Each number is 200 + 30 x the weight over its row's rms, rounded and kept within 0 to 999. Layers, rows and columns count from 0. The size before them is the row's rms in percent of the matrix's.

# layer 5 MLP gate, 1472x448, rms 0.0688, rows 1219-1255, columns 64-127
099,244,224,174,250,247,219,198,168,201,172,230,202,200,180,199,208,213,236,179,197,231,243,194,145,214,230,215,169,192,231,216,202,197,183,261,189,195,232,157,183,199,167,189,132,172,209,181,181,264,170,133,213,201,243,136,154,216,208,172,145,208,222,142,172
106,183,164,228,183,211,241,241,205,190,258,178,167,183,181,248,157,188,186,163,224,249,189,209,227,224,168,167,170,214,232,185,190,218,189,190,226,224,172,177,250,214,203,187,222,215,177,248,180,204,235,200,261,179,188,208,214,205,220,218,207,229,188,190,209
095,268,257,189,179,202,192,183,199,228,196,224,237,205,196,221,217,225,266,191,211,216,169,157,201,193,239,223,192,226,185,185,135,192,235,207,193,164,195,204,275,183,195,191,178,147,241,164,182,195,174,254,197,159,179,186,183,224,200,195,239,210,182,180,162
102,202,180,175,198,173,93,253,215,215,238,163,166,259,185,214,260,200,211,205,188,206,241,203,234,198,162,217,184,195,254,235,210,196,238,189,177,185,148,224,174,138,155,241,207,220,166,218,281,166,218,206,186,220,196,155,238,235,219,190,155,183,180,205,247
108,244,209,210,204,155,177,246,212,206,194,222,188,131,207,193,230,223,220,229,234,200,183,251,223,226,217,191,201,155,207,221,201,215,261,194,185,201,141,206,267,198,177,207,170,239,216,230,208,257,197,201,189,210,224,179,183,217,180,199,190,230,224,192,194
100,206,235,176,193,214,158,223,193,180,192,203,211,235,183,227,166,206,229,175,207,225,217,173,174,198,248,176,253,201,202,214,196,198,155,222,212,182,142,199,231,204,180,229,131,218,280,162,172,210,172,184,211,227,222,175,214,215,223,181,211,194,232,162,189
112,228,230,189,241,245,216,220,229,233,225,227,209,197,200,207,236,171,209,160,245,172,198,200,191,194,214,174,209,165,220,207,207,283,200,207,170,226,169,206,221,219,218,225,244,211,179,216,233,248,210,261,236,189,210,179,176,227,228,231,228,224,176,191,180
107,219,239,262,232,138,227,187,256,220,255,186,196,242,198,161,211,184,181,185,193,199,177,237,146,193,186,212,201,233,177,190,206,171,185,228,223,213,219,129,138,169,243,229,203,173,142,153,281,158,202,226,184,174,191,198,186,152,169,192,159,229,180,184,213
105,200,165,218,185,199,203,236,152,262,170,195,178,233,193,208,139,194,167,208,156,180,138,266,159,250,219,159,126,223,169,214,165,226,189,213,158,157,194,175,231,199,144,213,133,236,210,214,173,223,255,234,229,219,256,215,168,148,186,195,193,186,140,223,195
097,179,158,221,152,167,197,204,210,153,219,254,175,255,223,232,162,196,158,167,222,228,165,175,203,198,236,205,250,192,182,163,182,225,201,216,168,211,216,169,140,144,231,206,206,215,209,156,128,132,188,189,277,180,177,208,226,181,205,176,154,179,217,242,226
100,236,180,178,265,204,230,227,183,224,279,195,208,230,200,249,217,215,238,263,181,233,214,215,195,208,183,201,267,195,193,186,200,206,135,256,200,234,209,160,213,233,167,213,225,200,200,142,195,156,177,185,152,178,187,200,210,262,219,187,160,205,170,241,165
104,191,196,175,198,193,192,241,224,178,223,218,176,210,152,181,193,246,243,237,187,202,207,233,141,188,199,202,229,208,194,178,162,214,266,220,171,172,214,201,202,248,212,248,251,186,228,194,176,171,198,237,196,230,176,184,187,210,194,182,266,224,200,260,212
101,262,199,248,227,174,189,161,256,282,174,185,237,194,252,228,187,243,207,190,210,153,220,239,228,209,147,212,196,169,197,233,288,202,211,181,225,230,201,217,233,223,166,189,181,154,185,173,148,160,198,230,216,191,181,233,173,194,180,206,194,188,201,195,147
099,219,181,197,184,179,181,208,163,164,260,189,181,183,175,186,216,229,216,171,235,225,156,190,210,189,233,185,196,221,231,187,175,182,178,211,160,221,184,231,207,234,208,179,250,234,267,207,190,222,157,226,216,226,205,215,229,144,208,159,223,126,146,177,159
106,231,198,221,191,180,192,273,221,252,164,219,169,224,240,242,195,247,176,204,205,224,197,210,266,236,217,189,201,209,262,192,180,234,211,184,219,171,151,211,203,199,183,198,161,207,218,133,205,215,185,215,175,150,204,134,210,240,159,248,189,222,186,233,172
093,192,197,189,208,222,192,184,180,213,228,165,266,160,254,185,205,184,187,199,113,191,233,227,194,200,197,238,194,236,225,247,166,213,178,230,209,236,184,226,164,215,211,228,205,193,213,189,179,201,196,203,183,205,219,132,222,199,210,203,238,210,165,227,199
098,269,234,224,201,202,154,251,212,242,208,243,213,197,239,248,119,212,198,183,199,230,149,210,238,169,253,226,192,193,208,160,156,230,232,234,163,198,206,149,206,174,195,178,192,159,228,170,254,199,185,216,229,173,200,210,248,209,184,199,215,234,204,225,175
099,252,188,234,191,241,226,200,195,187,203,188,201,248,195,202,207,208,158,207,223,134,195,201,222,166,225,185,146,178,232,198,252,252,164,194,217,123,175,184,192,258,223,219,195,156,209,191,205,210,197,237,194,192,207,231,136,179,160,217,204,219,188,208,244
106,161,212,236,199,203,195,250,160,213,210,158,164,202,236,174,240,193,163,153,205,198,140,189,247,225,202,210,232,207,231,193,188,186,133,163,185,178,213,194,298,174,147,180,194,225,179,296,220,178,224,177,248,205,185,172,225,186,180,203,177,157,174,227,216
099,160,214,152,203,152,250,208,201,156,192,182,199,171,188,210,166,212,189,209,181,246,165,190,191,187,232,210,200,171,223,220,251,201,220,224,221,237,200,202,206,193,225,212,181,195,242,166,196,193,210,168,170,202,262,123,220,199,185,220,201,194,205,160,204
095,140,253,211,194,172,186,195,208,208,218,221,183,202,168,205,173,201,202,243,184,223,243,209,174,178,244,219,225,231,212,214,146,194,185,275,198,191,172,256,182,181,185,179,215,159,213,172,215,200,212,189,199,189,211,211,239,234,226,230,209,188,143,189,232
103,139,197,155,208,224,238,173,248,221,215,217,246,180,234,207,223,195,245,200,208,208,230,178,208,214,209,169,137,155,202,196,187,129,263,213,183,196,175,210,230,168,212,174,257,178,234,171,223,246,170,235,178,174,158,186,134,218,211,179,166,176,213,252,227
103,203,180,190,205,232,188,215,216,179,187,155,227,176,140,225,209,174,237,232,190,230,203,234,192,225,113,218,222,226,205,162,226,149,286,208,195,258,224,175,208,185,243,195,236,165,218,243,208,175,158,152,235,207,194,213,199,186,203,216,172,246,170,209,193
093,195,185,220,200,216,149,208,201,232,211,177,193,202,181,206,238,234,203,227,192,153,181,168,209,199,153,184,216,211,175,222,190,170,175,220,209,189,243,229,237,164,180,199,255,238,214,252,208,193,243,217,169,169,197,201,155,235,208,169,203,198,224,188,236
099,254,163,242,202,172,207,191,232,264,261,204,239,217,237,224,249,187,186,190,176,252,156,255,203,235,212,196,192,200,217,275,242,204,195,205,170,161,204,231,205,209,196,191,214,189,179,180,181,196,171,233,179,241,209,156,176,129,211,153,220,178,204,211,185
097,160,215,180,208,188,201,151,217,225,201,175,146,221,232,220,239,224,204,182,195,213,214,238,186,203,228,223,238,213,237,260,150,213,217,145,218,188,190,161,149,183,205,182,194,212,159,216,244,246,177,234,150,177,207,160,173,222,180,156,210,186,227,141,233
091,236,198,191,164,174,202,191,198,246,164,219,223,218,176,199,130,223,259,208,189,207,250,193,218,202,215,155,198,163,177,217,217,147,184,202,305,172,222,209,216,177,221,196,179,210,236,214,190,116,201,168,221,209,178,183,211,182,223,235,190,216,172,289,236
091,191,194,184,197,191,220,180,171,202,206,182,226,225,218,198,238,171,228,162,218,177,232,196,229,171,211,151,202,216,222,190,241,157,254,155,176,236,173,205,173,256,243,241,218,252,180,155,230,217,193,198,181,248,239,209,176,246,226,237,185,187,206,259,226
094,185,204,221,209,217,204,232,216,215,189,203,228,209,185,247,233,192,246,190,189,211,115,185,223,213,172,154,222,244,191,201,169,210,215,192,226,195,230,201,186,216,255,199,213,267,144,233,169,148,223,239,222,188,198,234,224,191,140,135,128,192,203,171,174
100,152,204,210,173,232,170,217,201,148,191,159,203,192,208,186,179,176,201,219,168,184,211,254,194,183,170,225,181,178,159,178,183,199,192,206,198,216,229,185,195,190,218,222,205,136,264,200,182,211,207,155,208,157,225,236,169,155,215,244,159,175,216,188,229
099,201,219,197,187,235,181,177,207,246,167,226,193,258,202,225,155,222,215,197,218,137,187,217,208,187,148,176,181,227,176,193,269,195,207,249,246,159,186,212,192,178,196,178,167,226,250,173,191,242,207,243,247,176,233,177,248,161,203,227,260,226,241,163,166
094,181,142,247,217,233,235,165,229,183,191,208,205,221,223,166,215,246,214,229,218,181,181,205,177,189,169,183,164,167,219,226,204,201,148,182,155,174,234,196,178,270,163,234,238,197,218,191,194,185,187,217,145,171,215,170,260,216,199,207,160,215,171,221,188
098,172,180,245,245,177,193,196,136,217,198,223,239,189,196,244,207,219,177,185,151,203,177,190,182,195,188,195,200,190,182,210,200,187,220,245,253,187,248,198,204,188,235,169,214,154,240,190,191,203,227,187,194,155,207,243,219,246,186,214,185,248,203,216,223
099,183,165,229,198,257,204,240,193,214,177,240,186,197,236,195,153,184,170,185,237,242,210,196,212,295,246,211,228,177,174,226,193,245,178,184,231,175,171,202,206,234,216,251,173,242,187,186,155,184,191,180,222,221,163,195,200,122,216,179,204,182,194,211,157
097,253,152,183,210,244,279,222,177,191,240,185,208,152,251,233,193,189,244,229,142,205,237,140,214,234,161,196,192,212,138,242,191,188,210,185,182,157,247,158,242,198,120,187,205,168,193,250,176,197,166,186,197,189,213,203,156,255,198,248,228,179,172,221,214
098,213,151,159,221,211,191,206,237,171,173,240,193,161,180,158,224,192,192,171,198,196,155,162,231,160,221,196,236,247,247,196,234,197,204,158,259,155,204,228,171,202,250,172,181,249,209,191,185,201,248,145,181,148,195,244,212,203,185,194,186,185,200,193,217
095,203,170,201,172,244,234,174,183,225,193,238,230,211,223,150,222,194,189,192,196,182,177,192,205,184,178,279,189,218,193,213,152,200,178,215,194,202,170,198,225,263,140,245,232,237,198,245,167,174,172,180,230,260,195,167,194,179,184,199,203,190,222,216,148
# layer 5 MLP up, 1472x448, rms 0.0734, rows 1219-1254, columns 64-127
098,180,265,235,155,172,221,194,233,212,231,179,234,206,196,171,177,194,227,197,207,236,175,261,312,216,191,188,205,215,183,188,150,182,215,149,204,198,183,166,254,218,235,209,221,218,173,210,212,229,156,144,188,218,184,206,198,238,212,258,234,223,175,237,194
100,209,221,202,221,218,216,247,160,258,193,189,173,195,202,167,233,191,168,260,184,134,210,256,234,197,247,247,204,175,145,170,209,194,217,203,161,220,202,278,216,134,204,226,211,189,201,196,233,197,146,198,169,240,131,218,146,141,147,200,201,232,160,201,184
097,196,163,295,194,229,211,203,152,179,219,195,197,174,176,174,235,239,225,202,197,217,207,190,231,196,212,233,188,223,238,223,229,231,154,205,167,128,200,226,175,207,257,185,208,156,232,260,221,170,198,165,214,177,165,204,193,201,172,243,225,251,188,182,225
100,188,264,181,240,201,216,211,170,211,181,182,208,201,167,178,253,219,249,197,209,195,284,176,236,174,191,170,182,169,161,157,206,221,206,203,159,224,240,187,189,197,176,188,157,190,249,185,283,148,199,151,234,175,159,223,181,191,197,239,245,84,208,224,257
102,233,168,201,190,215,205,184,178,141,216,221,212,243,214,215,157,239,172,219,216,156,165,182,218,195,167,233,221,186,207,192,193,233,233,188,194,200,217,136,226,223,126,294,195,258,133,233,170,236,203,199,171,165,222,178,194,190,166,188,181,206,201,210,209
099,232,191,216,162,135,232,222,226,182,231,199,199,220,162,181,178,220,173,171,201,223,192,235,194,175,210,194,204,178,168,188,180,179,194,184,192,201,215,235,215,195,213,146,197,184,187,220,217,219,241,173,185,128,218,186,241,178,171,189,137,191,169,144,150
105,223,244,183,198,217,184,236,184,185,182,138,210,157,136,196,178,201,162,233,233,158,182,183,196,179,206,199,200,217,207,193,180,219,171,197,242,213,205,167,181,165,192,197,200,216,207,241,227,188,239,208,211,220,263,199,135,221,263,232,192,227,149,220,220
095,166,186,246,235,131,216,207,255,214,238,215,199,231,142,135,203,153,195,249,161,232,182,215,157,168,155,193,201,201,219,179,191,206,242,188,191,216,192,169,223,181,217,218,214,160,183,214,270,176,181,232,189,218,174,167,193,204,179,194,200,245,196,212,208
110,186,189,199,237,153,236,234,166,209,197,194,195,200,97,160,180,230,157,216,128,173,145,297,179,203,246,191,188,229,235,253,174,184,202,207,214,170,205,212,238,210,217,181,148,196,192,185,188,234,167,214,187,301,179,189,199,184,217,151,166,128,171,186,184
101,166,170,131,164,221,238,171,244,222,230,232,187,205,185,205,182,232,258,205,157,221,179,198,248,184,176,259,211,236,169,220,161,183,173,238,211,180,190,149,139,189,204,171,188,204,200,235,181,196,196,176,193,240,154,207,227,251,227,196,149,240,176,174,239
099,172,200,260,244,175,274,249,238,155,214,169,214,154,136,169,255,175,166,182,230,190,236,173,230,166,197,209,138,248,198,229,183,212,216,201,153,210,196,207,173,191,230,192,164,202,194,199,219,250,179,183,244,177,172,267,182,204,175,202,228,208,211,175,174
099,173,200,125,192,175,217,202,221,185,210,208,206,167,149,151,221,210,192,228,184,197,175,221,185,151,144,212,186,177,207,216,229,236,223,259,187,176,234,205,181,186,246,169,158,183,233,256,182,218,222,207,148,173,191,169,203,156,215,226,191,131,230,191,218
101,220,189,194,227,268,212,221,229,185,162,176,216,235,138,228,152,239,213,155,145,213,187,155,210,201,225,236,221,238,198,159,175,209,169,210,140,231,170,163,227,163,195,216,191,238,202,235,212,195,199,216,187,197,241,197,235,193,159,212,239,225,184,218,183
094,221,207,212,243,185,209,204,172,226,222,188,206,254,214,220,218,170,225,220,150,198,188,247,169,209,255,202,239,192,218,202,263,209,195,237,221,220,185,176,182,187,220,229,163,217,195,178,241,227,178,175,199,132,247,206,245,176,214,185,192,264,234,195,283
102,187,201,165,234,180,171,197,242,190,218,230,261,204,188,190,148,228,209,277,142,218,168,175,157,217,151,223,207,219,151,233,215,175,199,203,139,189,182,222,185,175,246,191,177,182,181,181,195,219,189,170,182,192,212,165,218,152,187,226,258,159,184,184,200
111,179,233,243,186,261,237,231,150,202,250,190,238,180,159,179,216,205,197,202,172,192,206,262,206,173,183,214,225,288,264,230,224,195,253,228,207,227,175,230,232,254,178,187,232,235,210,162,194,207,172,177,215,186,200,164,194,256,212,180,201,209,177,151,173
101,174,195,259,233,158,196,102,216,227,216,191,207,129,187,199,173,173,230,206,231,228,238,179,182,197,124,214,159,167,215,266,257,198,193,145,181,258,194,267,169,114,181,180,234,257,237,169,229,268,178,230,178,181,243,218,210,153,243,215,196,195,215,170,214
098,213,218,125,189,248,228,199,220,168,155,198,197,208,240,244,207,267,199,214,193,210,135,155,238,207,217,244,198,195,138,178,154,167,265,203,172,213,234,203,244,203,210,179,192,247,201,200,150,172,190,188,226,214,241,209,191,175,169,176,176,190,159,243,159
109,168,215,217,157,177,258,172,155,181,149,233,193,192,161,184,197,232,186,250,207,220,191,218,149,179,217,249,142,194,214,183,209,170,247,193,223,241,240,163,235,236,189,195,228,224,200,192,170,182,250,212,235,191,202,160,223,213,212,184,202,237,188,224,181
098,193,220,230,209,194,189,218,222,267,240,188,184,165,163,195,236,134,194,177,218,235,162,207,212,190,134,212,209,238,173,175,156,189,241,213,184,148,172,197,204,223,151,135,212,206,227,227,229,201,204,157,223,231,209,244,215,182,187,212,195,198,206,223,201
097,232,177,223,202,220,204,208,172,193,173,186,171,217,217,140,214,253,165,224,212,219,136,160,192,182,139,204,165,269,174,202,205,227,172,186,198,224,191,207,180,201,279,220,247,222,231,153,162,205,154,188,245,226,213,156,182,206,193,201,179,164,182,168,142
098,209,161,226,210,172,179,162,184,178,222,209,149,163,186,156,228,188,265,218,224,186,198,208,162,233,144,142,175,207,192,184,164,196,188,197,163,174,187,173,194,215,244,225,164,198,140,186,151,226,211,206,202,173,192,154,187,179,186,211,214,195,223,172,243
099,225,207,220,183,188,229,158,173,210,187,214,129,208,199,204,207,237,187,151,230,201,208,192,162,147,227,191,207,213,174,202,245,175,184,241,200,166,216,170,164,222,174,225,208,263,241,230,214,161,204,236,234,198,187,269,194,158,221,234,166,161,206,180,193
099,210,226,207,203,147,178,184,189,226,191,253,191,193,175,185,198,186,207,212,228,204,206,249,252,224,232,210,162,244,250,197,229,142,236,197,199,159,201,230,237,215,228,217,199,269,210,253,160,271,202,228,223,170,227,290,204,208,203,251,182,198,190,221,215
102,164,193,165,203,243,192,196,229,173,167,222,165,211,179,172,199,199,270,198,164,187,182,160,173,147,173,241,198,232,209,198,193,194,230,189,215,237,233,169,159,236,200,179,194,167,206,196,240,176,170,158,235,195,181,237,198,255,190,205,134,229,205,230,239
100,171,272,193,189,170,229,162,211,232,199,228,100,177,200,210,205,226,188,188,167,207,140,177,163,204,200,164,282,196,203,150,221,199,222,205,192,219,190,238,231,208,187,152,171,250,222,231,201,213,179,179,174,208,289,225,230,176,185,204,152,168,179,241,173
098,174,152,199,195,276,194,217,216,188,222,265,219,214,221,189,212,220,186,205,210,180,169,256,232,223,210,201,252,214,195,185,136,235,188,210,155,248,248,127,181,199,140,226,174,175,193,158,217,173,203,227,177,149,196,177,211,161,187,181,251,193,207,211,228
102,188,197,226,190,229,242,134,145,198,220,157,185,218,213,201,193,169,224,161,180,190,175,204,213,196,148,245,212,207,200,181,173,113,219,254,173,198,232,223,189,230,203,210,190,196,161,172,200,175,175,168,210,203,211,181,221,268,167,209,251,189,213,219,249
094,244,163,219,249,223,186,160,220,174,262,193,268,178,206,296,258,176,183,206,242,201,188,182,241,226,218,200,211,276,156,194,150,257,176,191,253,220,245,261,173,183,221,221,192,228,192,188,189,172,225,165,167,204,239,211,174,224,207,184,207,189,166,224,153
100,210,248,225,233,257,209,183,274,219,229,173,197,197,232,177,204,235,157,192,180,192,215,211,172,190,241,219,193,200,195,179,240,208,220,195,155,168,239,171,173,201,205,174,240,227,228,205,213,161,198,168,243,177,214,239,192,195,217,202,237,183,201,213,174
097,161,176,174,185,208,174,235,190,211,204,223,195,184,204,202,175,264,177,207,222,196,185,185,249,212,239,270,218,191,192,188,225,211,213,197,211,179,210,234,173,240,218,165,177,219,187,200,209,206,159,198,229,224,193,211,190,209,202,195,218,169,205,217,205
099,283,191,219,229,225,229,187,189,168,134,226,204,183,194,189,189,132,243,232,164,183,238,167,218,190,244,220,169,91,205,220,114,212,184,211,203,202,242,165,167,225,169,199,215,212,219,215,186,211,254,211,186,199,222,176,170,212,138,183,189,228,164,231,222
103,204,170,215,187,199,250,188,206,183,222,241,203,231,248,209,205,239,229,214,188,176,250,203,186,214,232,163,220,195,207,187,167,128,212,226,212,134,223,177,202,236,153,202,213,181,230,183,191,222,197,160,144,223,239,175,129,181,190,214,182,196,151,186,191
105,180,222,187,214,218,209,210,186,200,194,150,195,262,214,210,233,189,256,199,212,189,207,181,218,143,158,144,189,240,179,123,251,226,230,181,198,164,149,224,177,247,177,184,154,149,204,239,189,228,201,234,177,214,227,240,239,220,222,165,235,181,190,198,135
099,133,204,209,255,205,194,216,207,196,206,145,260,254,214,239,181,201,196,186,180,186,203,207,183,172,172,228,212,212,211,154,268,187,214,168,235,148,250,210,190,174,229,175,219,178,189,157,177,218,161,209,214,185,171,173,199,226,198,182,161,178,212,217,164
102,223,198,219,159,141,175,196,226,209,210,208,202,244,223,232,168,195,270,212,224,182,218,191,177,226,193,172,215,173,210,119,238,237,193,192,177,169,199,183,193,201,218,206,213,224,198,206,215,188,220,151,202,206,178,263,172,169,174,195,176,242,266,212,172
# layer 5 MLP down (transposed), 1472x448, rms 0.0265, rows 1219-1254, columns 64-127
100,174,206,225,196,216,231,190,169,209,188,243,172,165,194,165,205,199,169,176,138,185,220,223,234,178,133,185,225,228,201,179,78,232,209,186,237,207,189,155,229,212,158,150,195,158,214,200,153,193,210,180,149,223,147,199,186,218,180,185,203,165,135,231,160
105,177,198,200,206,201,216,251,189,219,186,187,184,146,211,150,199,212,232,211,216,173,173,243,195,238,187,178,206,159,164,163,120,225,199,203,190,252,143,155,210,141,248,198,198,197,185,207,197,204,179,227,165,165,213,236,202,184,246,260,255,258,178,195,168
099,208,175,213,211,182,243,221,167,161,201,199,194,215,177,226,183,149,231,181,143,224,160,207,197,217,236,154,243,196,159,206,173,173,155,146,206,203,160,165,219,202,211,190,234,216,197,188,217,164,246,204,164,227,227,221,256,218,267,206,175,213,176,177,220
098,180,251,177,205,163,196,232,241,247,247,173,175,202,197,170,202,216,210,235,158,202,199,154,235,157,197,231,225,194,214,213,204,199,185,184,171,172,189,217,240,184,196,188,176,174,174,220,175,175,254,232,214,235,193,201,236,218,260,197,147,147,193,196,243
096,188,219,229,193,198,225,208,238,218,222,174,173,225,166,187,150,243,191,183,220,238,185,210,198,243,203,200,227,226,231,202,207,242,189,166,182,184,185,173,232,202,241,245,155,128,205,195,162,201,156,199,197,196,230,123,223,217,194,224,263,212,155,178,227
097,225,207,206,213,157,189,221,209,193,200,179,214,209,192,176,186,151,224,190,137,239,267,212,237,165,184,249,288,242,164,163,169,155,178,177,182,242,161,203,224,174,207,215,212,192,161,163,224,142,215,200,202,189,191,168,225,205,211,202,166,198,218,188,218
107,166,197,186,191,196,208,248,264,218,179,247,212,106,197,246,246,200,171,161,245,204,237,178,175,171,242,184,210,180,231,192,165,175,168,245,170,220,182,208,200,187,233,228,293,212,162,218,251,199,195,201,216,184,216,165,162,212,222,199,213,236,204,191,202
102,188,142,233,237,143,227,190,193,226,239,217,151,229,170,144,203,118,194,210,238,196,122,234,176,179,222,220,181,207,167,210,161,214,137,210,249,238,210,211,185,196,209,195,219,215,184,173,207,167,203,217,187,189,193,205,229,164,195,209,214,153,221,217,244
098,223,217,194,172,169,232,198,246,168,193,202,166,152,180,200,192,182,243,225,166,218,178,212,195,221,176,207,235,233,164,252,200,257,177,232,166,204,181,148,217,157,203,211,165,171,266,217,202,233,148,251,215,263,187,206,177,224,203,174,159,152,175,222,201
105,234,159,195,162,193,188,152,189,214,168,253,152,254,213,236,206,229,197,254,182,186,226,188,185,173,162,203,198,181,227,196,164,237,216,272,184,175,158,172,185,177,158,137,194,222,238,196,153,182,185,205,238,211,217,205,255,190,223,223,193,193,223,247,231
101,160,134,235,211,209,217,224,209,146,164,214,237,208,138,175,193,258,188,207,226,190,182,204,191,164,224,160,145,217,237,196,193,218,185,159,185,154,225,161,190,234,237,216,179,207,223,228,233,226,168,211,227,194,150,199,133,185,204,212,201,222,157,148,186
103,240,162,245,182,148,139,193,161,180,167,176,182,158,207,218,221,208,190,227,192,165,218,206,199,173,214,197,220,120,275,219,185,158,161,241,186,214,196,199,225,236,190,209,177,204,190,189,234,254,193,240,173,217,176,216,220,169,149,198,248,181,227,252,151
101,195,231,209,178,175,230,177,216,142,216,185,176,259,168,218,195,229,211,223,171,199,241,192,223,152,213,279,220,219,163,225,226,142,175,192,225,219,234,216,209,188,250,194,221,238,117,203,231,244,171,233,180,251,223,157,250,169,167,183,211,222,243,211,209
097,225,171,145,168,214,196,230,213,171,240,148,177,193,227,201,212,181,245,149,226,174,221,225,206,272,188,175,193,221,180,177,161,209,188,169,263,207,217,216,169,172,171,192,173,150,168,221,241,218,181,210,137,205,188,210,196,269,194,221,211,194,202,170,178
106,188,196,138,216,221,171,204,221,191,140,194,242,187,223,216,219,220,173,245,144,209,193,206,172,134,253,177,223,208,156,238,150,220,201,246,182,205,190,183,140,232,166,204,210,230,197,181,211,205,205,239,194,206,228,169,171,119,141,214,200,149,222,180,198
111,155,176,219,223,222,210,186,238,209,220,179,231,130,207,190,210,161,193,190,141,214,187,184,168,189,186,229,203,243,234,222,224,213,212,205,198,205,173,168,194,207,189,288,205,223,200,194,150,207,208,212,248,160,231,210,197,258,172,197,151,200,233,238,193
105,273,219,190,201,183,181,184,170,166,164,170,189,203,174,177,231,167,193,173,215,267,234,226,223,207,167,199,190,184,179,223,165,245,220,196,176,237,185,215,188,200,213,198,220,179,203,199,180,207,178,179,149,155,207,186,152,218,211,184,182,148,194,202,142
097,169,235,191,214,259,158,239,224,183,196,214,213,185,170,195,188,199,186,214,157,212,216,177,146,161,283,249,223,217,163,186,176,195,236,176,262,197,177,229,142,165,236,169,229,219,182,197,213,174,165,166,195,154,203,243,142,250,207,235,236,215,179,141,138
104,234,176,187,188,184,212,199,172,218,204,246,175,164,161,240,248,208,182,219,226,244,170,219,158,129,193,202,236,241,228,194,202,167,224,188,156,274,138,191,192,217,258,198,203,187,164,188,198,230,183,185,154,221,159,210,160,174,190,199,195,217,238,233,201
101,156,196,211,202,204,201,188,189,187,204,253,155,248,208,236,266,186,260,191,196,194,199,192,241,194,171,199,246,227,245,135,187,155,198,199,236,202,185,183,210,189,192,174,218,212,254,199,186,203,167,204,205,189,207,216,264,176,178,280,187,230,180,188,221
097,179,216,182,225,201,165,215,196,217,242,234,221,244,234,187,235,221,200,247,231,214,177,178,212,208,191,178,199,172,181,178,258,185,207,184,234,209,186,179,239,184,227,232,192,289,179,182,248,189,207,202,279,271,215,175,226,180,164,215,235,217,246,165,246
100,178,137,289,214,182,195,187,247,180,188,242,114,201,168,150,166,242,214,208,213,196,229,106,173,220,157,193,217,148,173,229,184,263,151,197,196,147,156,212,145,237,230,233,194,200,187,198,237,185,208,179,161,205,193,214,206,200,194,231,186,204,233,208,174
100,195,184,207,154,238,194,160,198,182,172,201,182,188,222,166,154,249,202,219,159,225,226,183,197,179,227,208,181,196,204,245,265,203,164,231,188,208,190,204,201,244,244,220,155,252,176,171,168,192,170,216,213,176,205,254,160,233,259,243,202,217,239,172,195
101,218,188,174,192,238,243,183,214,231,213,247,198,202,221,167,228,220,196,222,199,187,158,163,210,225,161,222,209,188,216,190,156,121,203,187,149,161,193,229,184,148,263,193,179,217,229,228,181,203,194,234,217,201,177,153,202,188,256,193,214,205,188,149,175
093,222,211,212,205,244,183,207,222,224,210,196,194,215,218,226,216,147,216,198,177,198,175,176,205,222,175,204,179,186,186,197,214,209,212,178,225,191,200,201,190,175,215,168,300,133,200,179,220,212,250,219,199,173,219,209,155,243,218,183,203,209,220,179,199
103,200,250,180,218,200,211,166,205,201,167,187,146,205,157,254,196,170,212,252,172,209,196,177,213,196,197,208,202,256,153,213,170,185,227,239,235,198,226,181,203,163,167,228,245,191,215,195,175,176,202,243,187,233,178,231,247,219,260,223,233,216,166,216,194
099,168,228,203,212,189,221,183,137,195,219,136,210,178,178,213,199,195,191,257,220,236,219,222,184,185,180,238,217,198,191,174,156,197,248,225,212,190,235,196,219,204,186,240,144,231,233,178,190,181,125,233,154,153,167,172,212,207,251,208,257,144,232,160,182
105,186,226,247,226,217,199,233,189,196,186,230,256,167,162,217,215,262,168,186,251,221,228,177,217,184,256,204,202,186,237,218,198,203,158,215,181,219,175,174,159,179,182,188,153,226,206,198,178,183,196,197,238,198,237,173,255,208,212,229,140,181,161,243,221
098,222,195,171,214,202,175,214,199,239,171,209,217,182,188,226,172,206,152,223,159,173,179,218,205,217,195,252,201,186,216,165,192,171,192,191,191,167,193,210,191,182,205,239,150,217,184,239,128,186,242,202,153,226,187,226,194,158,221,192,206,187,206,197,170
103,218,223,231,211,222,184,221,197,206,278,209,191,195,188,214,207,191,172,216,215,191,249,202,167,168,180,230,264,190,131,229,212,223,207,205,185,177,193,198,175,265,197,221,207,193,217,249,186,171,148,252,169,220,225,168,232,238,236,170,201,197,206,202,212
102,200,259,251,219,175,243,213,238,200,174,208,207,195,224,211,162,156,207,227,233,145,225,237,214,214,240,228,223,244,151,174,232,196,234,181,209,195,210,152,204,188,204,238,179,200,165,217,162,125,215,206,197,193,216,252,188,254,190,197,185,189,200,235,228
090,209,223,159,170,184,231,187,273,212,232,198,172,198,158,178,177,164,202,244,175,220,178,164,216,151,202,205,229,153,194,165,194,224,210,249,179,197,194,167,209,212,188,220,209,197,186,213,181,253,267,195,205,182,180,192,210,256,142,191,140,179,198,205,182
104,196,231,139,160,242,209,188,208,190,209,232,207,274,195,251,172,205,230,186,159,189,174,233,188,201,182,248,186,209,150,194,200,201,199,224,203,184,232,224,179,266,193,212,250,184,170,201,174,192,205,189,183,186,186,233,224,197,240,254,206,204,225,188,178
103,226,282,231,191,158,150,189,143,212,188,171,219,227,221,164,190,237,242,150,210,217,212,172,167,207,207,120,212,158,142,201,204,205,181,191,184,148,226,163,227,205,178,213,206,197,239,217,247,228,196,205,157,196,188,153,179,193,212,236,229,180,194,215,182
099,154,191,238,167,158,195,191,208,155,222,221,244,226,175,237,158,194,166,144,197,177,169,203,226,192,256,258,175,217,219,234,185,208,216,174,204,150,195,189,219,183,223,170,170,201,200,216,168,252,206,241,168,215,135,179,179,255,196,210,173,163,203,218,204
104,215,147,230,206,206,214,166,202,195,167,224,225,248,241,168,194,182,230,218,204,161,163,186,204,224,251,206,181,178,214,193,185,207,181,148,183,171,175,190,223,235,216,192,232,186,212,169,205,199,199,182,186,220,217,264,205,244,245,222,196,202,183,163,187